Each number is 500 + 50 x the weight over its row's rms, rounded and kept within 0 to 999. Layers, rows and columns count from 0. Numbers have three digits each. The size before them is the row's rms in percent of the matrix's.

# o: layer 6 attention output (transposed), 256x128, rms 0.151, rows 30-31,62-63,94-95,126-127,157-159,189-191,221-223,253-255, columns 0-127
# v: layer 6 attention value, 32x128, rms 0.0962, rows 30-31, columns 0-127
# up: layer 6 MLP up, 512x128, rms 0.13, rows 0-13, columns 0-127
# down: layer 6 MLP down (transposed), 512x128, rms 0.0873, rows 0-12, columns 0-127
o157 110:460523531498581594509597471437461489476498547495408400469469512533543552491506473538488496457523483545493488464448417511566500533538429505547536504483503519479407508516588465525499594535572519476525524555473450577573483520534474587495507526457434436528529534590521418532460452452395579475434474447432480590467478548457509527595569515499515569491487409502528509463620503377416579476444
o189 081:483542408526480501531473559539472468448481566530542496513490487379501519518494535519476524467538495595478553472414492535466524487483495585444413480474470549530512527535442477559480436420423522472453524564571544383452576476382589559550494477537589616560498510530494532607497489510545403530489439500507521383431550514551484565410554554482546465556542520567496500533511457475412493447553
o221 106:457424475525491510519522521520478504545540440425437538403472461502578553601521460468425615480418471505497478530536478553547537477532531475524590494519512483446475405498495487515535548438566500597616541518487500511525418455561398511545563528482429430488574551518556405591470503500456482550415481427406438483490497560427540562618482529478513495472503501470443535550550463502546592503444
o253 106:544570450474434420524638456527446535443504509558598471531543513478515422523504471548485466502408556542541483511489525501443466491502606530511466517459543526528531457499494593489497502447478405514478514467449456519412447436529448454424512536424460509476540443488416454515427552629501535488478565618565482497463387421501520419441505541545478547570483458412520454512535564588512445506520
v30 107:491431504607485507529479479513516437497464484476491498367445491525420471498508501451551515564517564569545449537536517554423591578441496601551480555528441468568481552567504514511481505450481486482545506566566507407471419417531536595388544460482533468475548594564457439436481491468515476504517590568500495494475462462544534472563477458523484501483452558501537451495463599492427411352526
o30 106:467575521479512512595459524568428494514464495603430456487458551442460441550398493542529565474444586485458405495471441519471552553515566545474489464531454491470511606493470534491479400537612469458506496530462415477561429505496554516554469625453463466533568520484403492419468509479493639457496579533449523486506574463437465482522502424476519534452497500441555497550572607504533480507492
o62 100:493546402521477461539448464580515519491446586519524499467546549615487416574401472539544608442467527434507485496554437474416585539531585535470478512519500555562497539497495546469465443490566441522516516566487502501486455425564462499485521626578445466510545563453377530478382503487480562453453483491398418506508545489486579453465515487570553568485462537534527456523480495532580441500542
o94 094:470574531487559563428544478464476502515480493524471550500565461488513480568503477454403400520591538599512547544415556577524556535570449558332545561528529507425401449440549468522534531488511524512555483536573471499461513526508560448449562536461526503514500484445533547439517470465464465549553492508529414520426591540566432536620558438538472484432457460544407524509504492559544530466450
o126 093:481598522554495523537491569484503403510486551426482602566528485475505638515504476552572472479519441561476524493434498482471504518557437466446485512529539558539476488570476483628525449495435545485455533496552544526450508554436546536454553538508532605532513407552546522617530479504555527506531446483443572549553619471548466553421557562596488541554516484469462534470566512554578554585466
o158 132:491519500560416454507446489499421524519466520495452468614437503482532579526554601564538556548513481462466462506467480506515539481481562457533442454554493539554460527430442412430551530433525451435490501490437517501477537486467554559475546522511514594472473506503535631627551506596481459430571552566409624467472528536526459535512435430422523431451542550488405446493514464565479474478563
o190 086:510504512464571472506535411516467505472492549485510473515531589599509537515453498506459500415520510389480513500496514466500486475519469433522551496456534506404502486537558510568453437561537477489545498404445449542494457571552465382694473538465347465524500569504442423508494568537408521508466473443533417528497473417517494545522491513470549578539559510499558569559492421429490485581496
o222 101:511470502500449516421482451463509596470397527523423453465491500431598497498491420578558448562577504511547513580478428516457591588449454509450525539558389494589479413461482497472645577503579520564468527572459492436429476471425575519446542616482530455445514491576455584461484495495536464515510534523411462473457534491485492463518545437523543534470504502533436525540449489460472514462474
o254 103:504455484507530536472490514462509502550588452442449589502502454475487555576516544416497533501532489573483516508459604498550488541534468428441555579554511509393419441512426448528487571484441475592504560499579581489546493577537533500545545491440593451415461450479585463420559516546413479517587511458513535500436531464609500531544501569481508467628497518537443546468483542414507515505405
v31 098:556555497464424439504567520477472493516552513489500605466410475505529514529442586474514467451506460517554418543493505455487486429314508511567571540514492414565472429469476533541417498524417551518416528463482513436513490546569531454446507511438572552489525483577446630481450540592474497472475488436481455498462453453477567461501362503516449557504520535421471510514512473538434442498572
o31 105:529454509442372493560492509508575512526470491543489529531551501420464576499435461458384466488478528444481450462498463493562529466501584530550439549494455505539509597476467491405449433603394528433516534435505577453585515512489475451451556581437416428529507533555519488487458509565501510545511583498521487527375507475425492499443521452565548543498588501493504620440505569411556484508492
o63 081:514504463590459503485508524499517592578467529529418435539581531402468427515372468491569587463483536508550463431475430506519443530447553450458576391555460547498508491480495591503523493492556480478520515476552443455459430444501433469591468500506503549522434513472490548412441572477470506488581472503397392441522483515484544564436480450536451510434468398577467461474517424458446433500525
o95 096:428415545444510560466483361488492515527480528515430492421583482518486491533538563517410440486460525675494408492459487566487430577548492509423498555475485522545501438515505487528497579451581472523481507483579438427444479467395587497468523517525583540522470580475459521493520491514469552526490526576612488490487480459508430528598502483553513538508455477537453503471396577547444434462506
o127 103:451488530529501533584500624527498452497544562444488597600497515490508518472590485390419575488477495574491491605533568375518465513570414447496463514539585507461566592484462460565546475480512516465537505505495566456524549503498562521488499461583499439527473507436526489525430517423528547518548545581481574488544457540432500522509547472521475397540564486575413532471480592464541560577531
o159 122:414463483627459508534469510469560503448501462454569553503643515414457508503554473469480474559582552455442528508483472412568492446454483517494453542411444541481403520489536398519433418569460479423462521500440597456529553477474464527491477570446489534616490474463496487496443408541571515509471465396537539495504447498435502559469473444533519450454551453506443494460553426445547556456551
o191 088:481519491483574522479453460538470519446432455437487479524473634534533468484508511551573460510400534534461512444582478545528568563523454511419457504458512535466534531572514531443514527579562432592470486455468402501488487510466469464539428465476563501488522539470403388384524427497444590377502576489459522465497541444495561469521490552525481626566468459530515401526476583470481445494546
o223 099:440417508532482493559414492425632502515506560501544487500521496365552522533499488532419469481599559432468553495473517442502509380525479466529553482516573477490474565393538499425458523530489465486543517460542499345517500488539456486468555576528494513524469462474505543478469490510527446450532466426519552483600524492464554539500380432568627470427558484461532510491502471557556591476535
o255 101:559443480472586525408447548466527474497551411510557492570448487486461467573559473457488430564508597570455531542495552484493575541637433407402522467580460521446531451484411467507490412454520510519425458499414510511462571511565551570574456482497507522431481517460555513571450561489480402531533464522531558516488483532577412496503476511452501482515510469509437489491480585465521618569454
up0 129:493517468528552498517511477403543447542522580515515413419479510518403484496492495550411509558461521524486534511579460510502447406495505483484575532472592508484421485594542534551520566645620449499426492557515423575488509498481468443503448481485585512479490349441469529515552541479443479499558568504564447581501470468521552548515571550552536557469515414425497473552507484560559453493439
down0 139:518505525489432419570448531553439481439457456507503571549533472499561478582433516501529491525511442514506487454437603526489565478484521525524464417525451504543495522512444465497477476462423484557657478496453556323494445552476479544531566527499502504520544523504527414504415477458568469510408432500500649418480460506480426423451492367455470442508540449547508503475433506456508535506496
up1 080:467509390435519566500484575523537428494564536486486450564422467436532500457493508401437492531542502533457467527508429428551549521571555505466475469514446465503544493422515510513486612585504518428451431563481413546560462523435479525520498535462607566509407501551510449480545523529450482529506505501483583523528575596490561477594594455525499428484509533420498394490535559412488420538579
down1 073:483512543522460486464528465501543382580501456553497469550674505514438540460469536567533502424338529484557539491463538524411457523470433509547525537527489499415472469629539522516512522478531503492509552495486549507482469506519536551473505540491445485428658477488448554548456455482524548467450469438541541397396524456553436551455440463532483520550492597547539530519469527439560537499493
up2 045:555484470558470583533581576483486539548449549558492452486504525454507444470505448545411563530539484516537527565587462475539583521549562577509466554495530527474555443421495552479637527583421499518448508480484511526398561490399434424527487509429564603498436467401556403524474492432485496562519431514411594482485509517530522472557451512516585524482561521498450513437576494491513498460551
down2 033:426474447446564463485449488567526506430537515455481487495510426521540562465464535513575510489387560490512508461407486449424329444487430455512519452481518557423503547585550504453490505439567500528466547493505572519549487581579548567491487520517437457458592500490464586568533489526496411471440602506444500533527587570511413526480480502466395478449419522561533518508406520444504499515513
up3 029:487562531503506479522493526528515452497483509500590435479432409529494501549426561528423524531577456564529553582472415560530556488485613552519461547479515541457401474449438520544591522464495527506528468490594430570587525562436363484458501554458461530500491423555524534537579459508512514537557448422577537495506454487387579544590553487559477480405472560503497490485507577429469503513482
down3 025:460521493509517518488504511487496507473486447571466577481565545516533499403481438508576508458221501497512453497481520488439521464573262421471528525493488454469517485532528524470424444468544495521537508505462536499493504440471598519534488449489519488502493495482439464510433446505436503484441525519495515448465486501572471477517514530491427551492571553513519458523478495441510395481560
up4 016:525481522507612502526521546670578479487499482456503529556470599483496493470483515466430461510573495499541436394510489444505508426505487451444478540453545487485612501530578564549427466453451628586463445472446434539501453478496547453454550435570524433517423544542535461455470551513531500524547575469456532579465368508539473439447542452462551502546454535516445461531465564472554484541533
down4 009:452481486496486381482546495483548463532550413496451511489595555487531460475463473462557545473422450467540502574499493533460496614537562536535523505488536550468487549500468475519465532472562516520525536437523553506421558450511579578492488538490511636453531492419526567656492514605445433436494461511436491478538533433533435524566430558463531537476481493431484504367600496452575494530429
up5 129:543408410475499569548563469528508494488526491420470453521484469546465598498557561533494593402499525467476417413621463559547516466562503601588464521459507439489521479481477528561518517470472583470424462459556340483458524487473510491454436498574529532520506508538531415481495496550433497638575433579509434524521526484466470467485510518552522470430578498566560487504531477507440565534509
down5 125:458533498506544512453562414440583447503447499529578457541538434464414555541481534453512453552570508482536497527444548522441527461432451378390477391458503540590494502526565474484509553509566474481508460618445497561491521438555490473494581505530480545384444535477382511541522451357516521480465453563496395519440485585467427493507482425491497484423528508527523500435519499533497488522509
up6 017:482513520550569470467455485653643493551510551468375476614518496524595538524430440415556533555400492502576464552477548563495487481492446535473446483497454373528441479500557524465490515538543487530488503514554436484450566554481508497437497463487448457402399472562494502458532450453503532501515458499401499546486482431505559605547599523531506451552499517515564485469531538535517511541476
down6 011:493474559396456495499430590498454474535519537505554463390521493485538517522453493457444545395438461451504586475387510532496470559537605506596548542512479599533527498488540617410544561482526469432486506504516505493544468550511433464469546524544516555480579506454479499491606451498503401441548502496490442452511428499596529400452452456490445573466480492441522404523541433475486500514595
up7 135:449466495500554486535480604547491525528590528509489468560495604539499442505459499541546525370425463490458487535563497551463515455537478484486563538494552501487468474437498611510554454491484573398529416464546492472559483500473556450573576594477475506510569545499567415602499473535499521515565567534458541513477500506417503464520451690576608550485562506499486597454493483496528511494471
down7 140:510521481485526446482534533571504440511493521533515525490560434466447391552482479412425468490503561460555569492425577488600472547465623479525582497519499489552500470510608538491569565454422587451547464487474472534513446505543508544505579505454492554487469413574549547560463599546563383475603537460443494463495554501508521588469445609506533540492585522529478562492505445594513489524468
up8 029:452494514492448457529546480571547515501535456431465478566521553580611365508524469529493499544579492484638506543479551528478567469584504508498482568478438422512480525473563526522472510495497469539452460526605440571399490505385460541453497554464484500451456411457549456518510466403499510546483470542492476502450431405449508540555621509580502460505421568492587542508582555512503475540457
down8 023:457494491481498533520483567581431501443513558544483447361570515478549610465424497412530624447331543454447471474478409484402455567462520507491554450547407574474520577504491468479530481469554518517445548541493559477493522534547529473532522538530550487519504523525522468495455466479530425458543555516468468482516395485528554410469376476486479561499569456502536451577469503460541513449538
up9 130:513435504448575468528478418494420515519428500491466621422537458538480474489540533424455462580512584491501558465454517558562565449539505483602519502623500430468418440471520520542546571613567433536526485583475466454459512567419465430473553500473549431494439489483478442518449466494397501510597524489525492511552590449528440517521551480439541582476465482459469465534518484512563488605463
down9 100:500501499519389432542491567458445469546550526421517488487492583410522441511429480487560522464427372459487552552574435467495440425515425544536419426504457501497536539548501412501499583457500480490536457526498576481602522567508550517491460439482582550548482597464533536467413486521534535464485515494472522558549441532480527540431498530444542472523518359556571458533446487455438414550577
up10 051:492492456466425420547492476525441493566406539510600474456497395397591559508515518513457493515556486572490512536515418391477546568477600446467508515459526527509399451452417538633520557537470518473541491530512445494479554523483390450472461532490554560459435402515494538540553475499501486549582474469537573524520585487488457569494469463553585401440490545495468474552539496442548475448497
down10 047:477529488501521516494521530466497482425588445484452518547515557574513436438448516518540487483359485467496473490517596474504472480538249522480526503523482528413571531530483491485447447439485510460491529426523525467475503459466590565469480492413530505550578587521465432533436489489459588451417586489544507532456440571549520468560501464465437549532457543505483499491415456446447462474555
up11 024:512471492489519321570522397514532524455505624443472492519515486514531530466504389481477487568584513506621505481499554443443518507589500507494518494562395465510449454503508571475531521485485473495443461541440434466442447468516553550460564495523516484448547473518575509560512480486535583534478445606487408513543517436400616527553525560453553508511465457505589480474437564531479458533436
down11 016:486506502510542588439520561470427540511553430502505427405537497531444477475517552436496603420395426492433548533450468543497412509441496455509463430467443500518596464479484524435497492495482527476485585462556455459604443517496478436481526550476490528451518542522474393504589469473574531499537482562468505415515380521552454500468487443515499452535582514452479364612490449464425537534544
up12 101:559529504452473462536441498483503456494529502511571487556437488515455475423414588368415523472491527522487515449515446511570471443454516490446512503452472458537463498436437461510434595524573455490490508465447451566441532484534395574546491497469578556512392507465559448497534507585560492514511512484452565517525533457520607524576578512583497445479444344555609467445519474444535497445550
down12 075:505474529567536544474597498518516486479526486514458509482618488505450585555491466554591546486517493504543560587518548509552479484458512421491512457464482502527507505655528553543585466506556436460486520537486525492489437476515550405560477490522348467502488450569553500498408473453579380396489609416491406491446471540540432503469453451492517454526510416515538502437447466533528473554559
up13 016:548426534487407510544472541580520454467476531532553471463393517423482549521524472580315456471673428582498525500488365478468559505503548481557572496509496537499549550460484542552547469453562562465519539531443495561522449416450441463485475437558577518516460480472568446532506425534487507478535488478525533493443434498593549562470502464522508578460512503492506451533535480457562519462483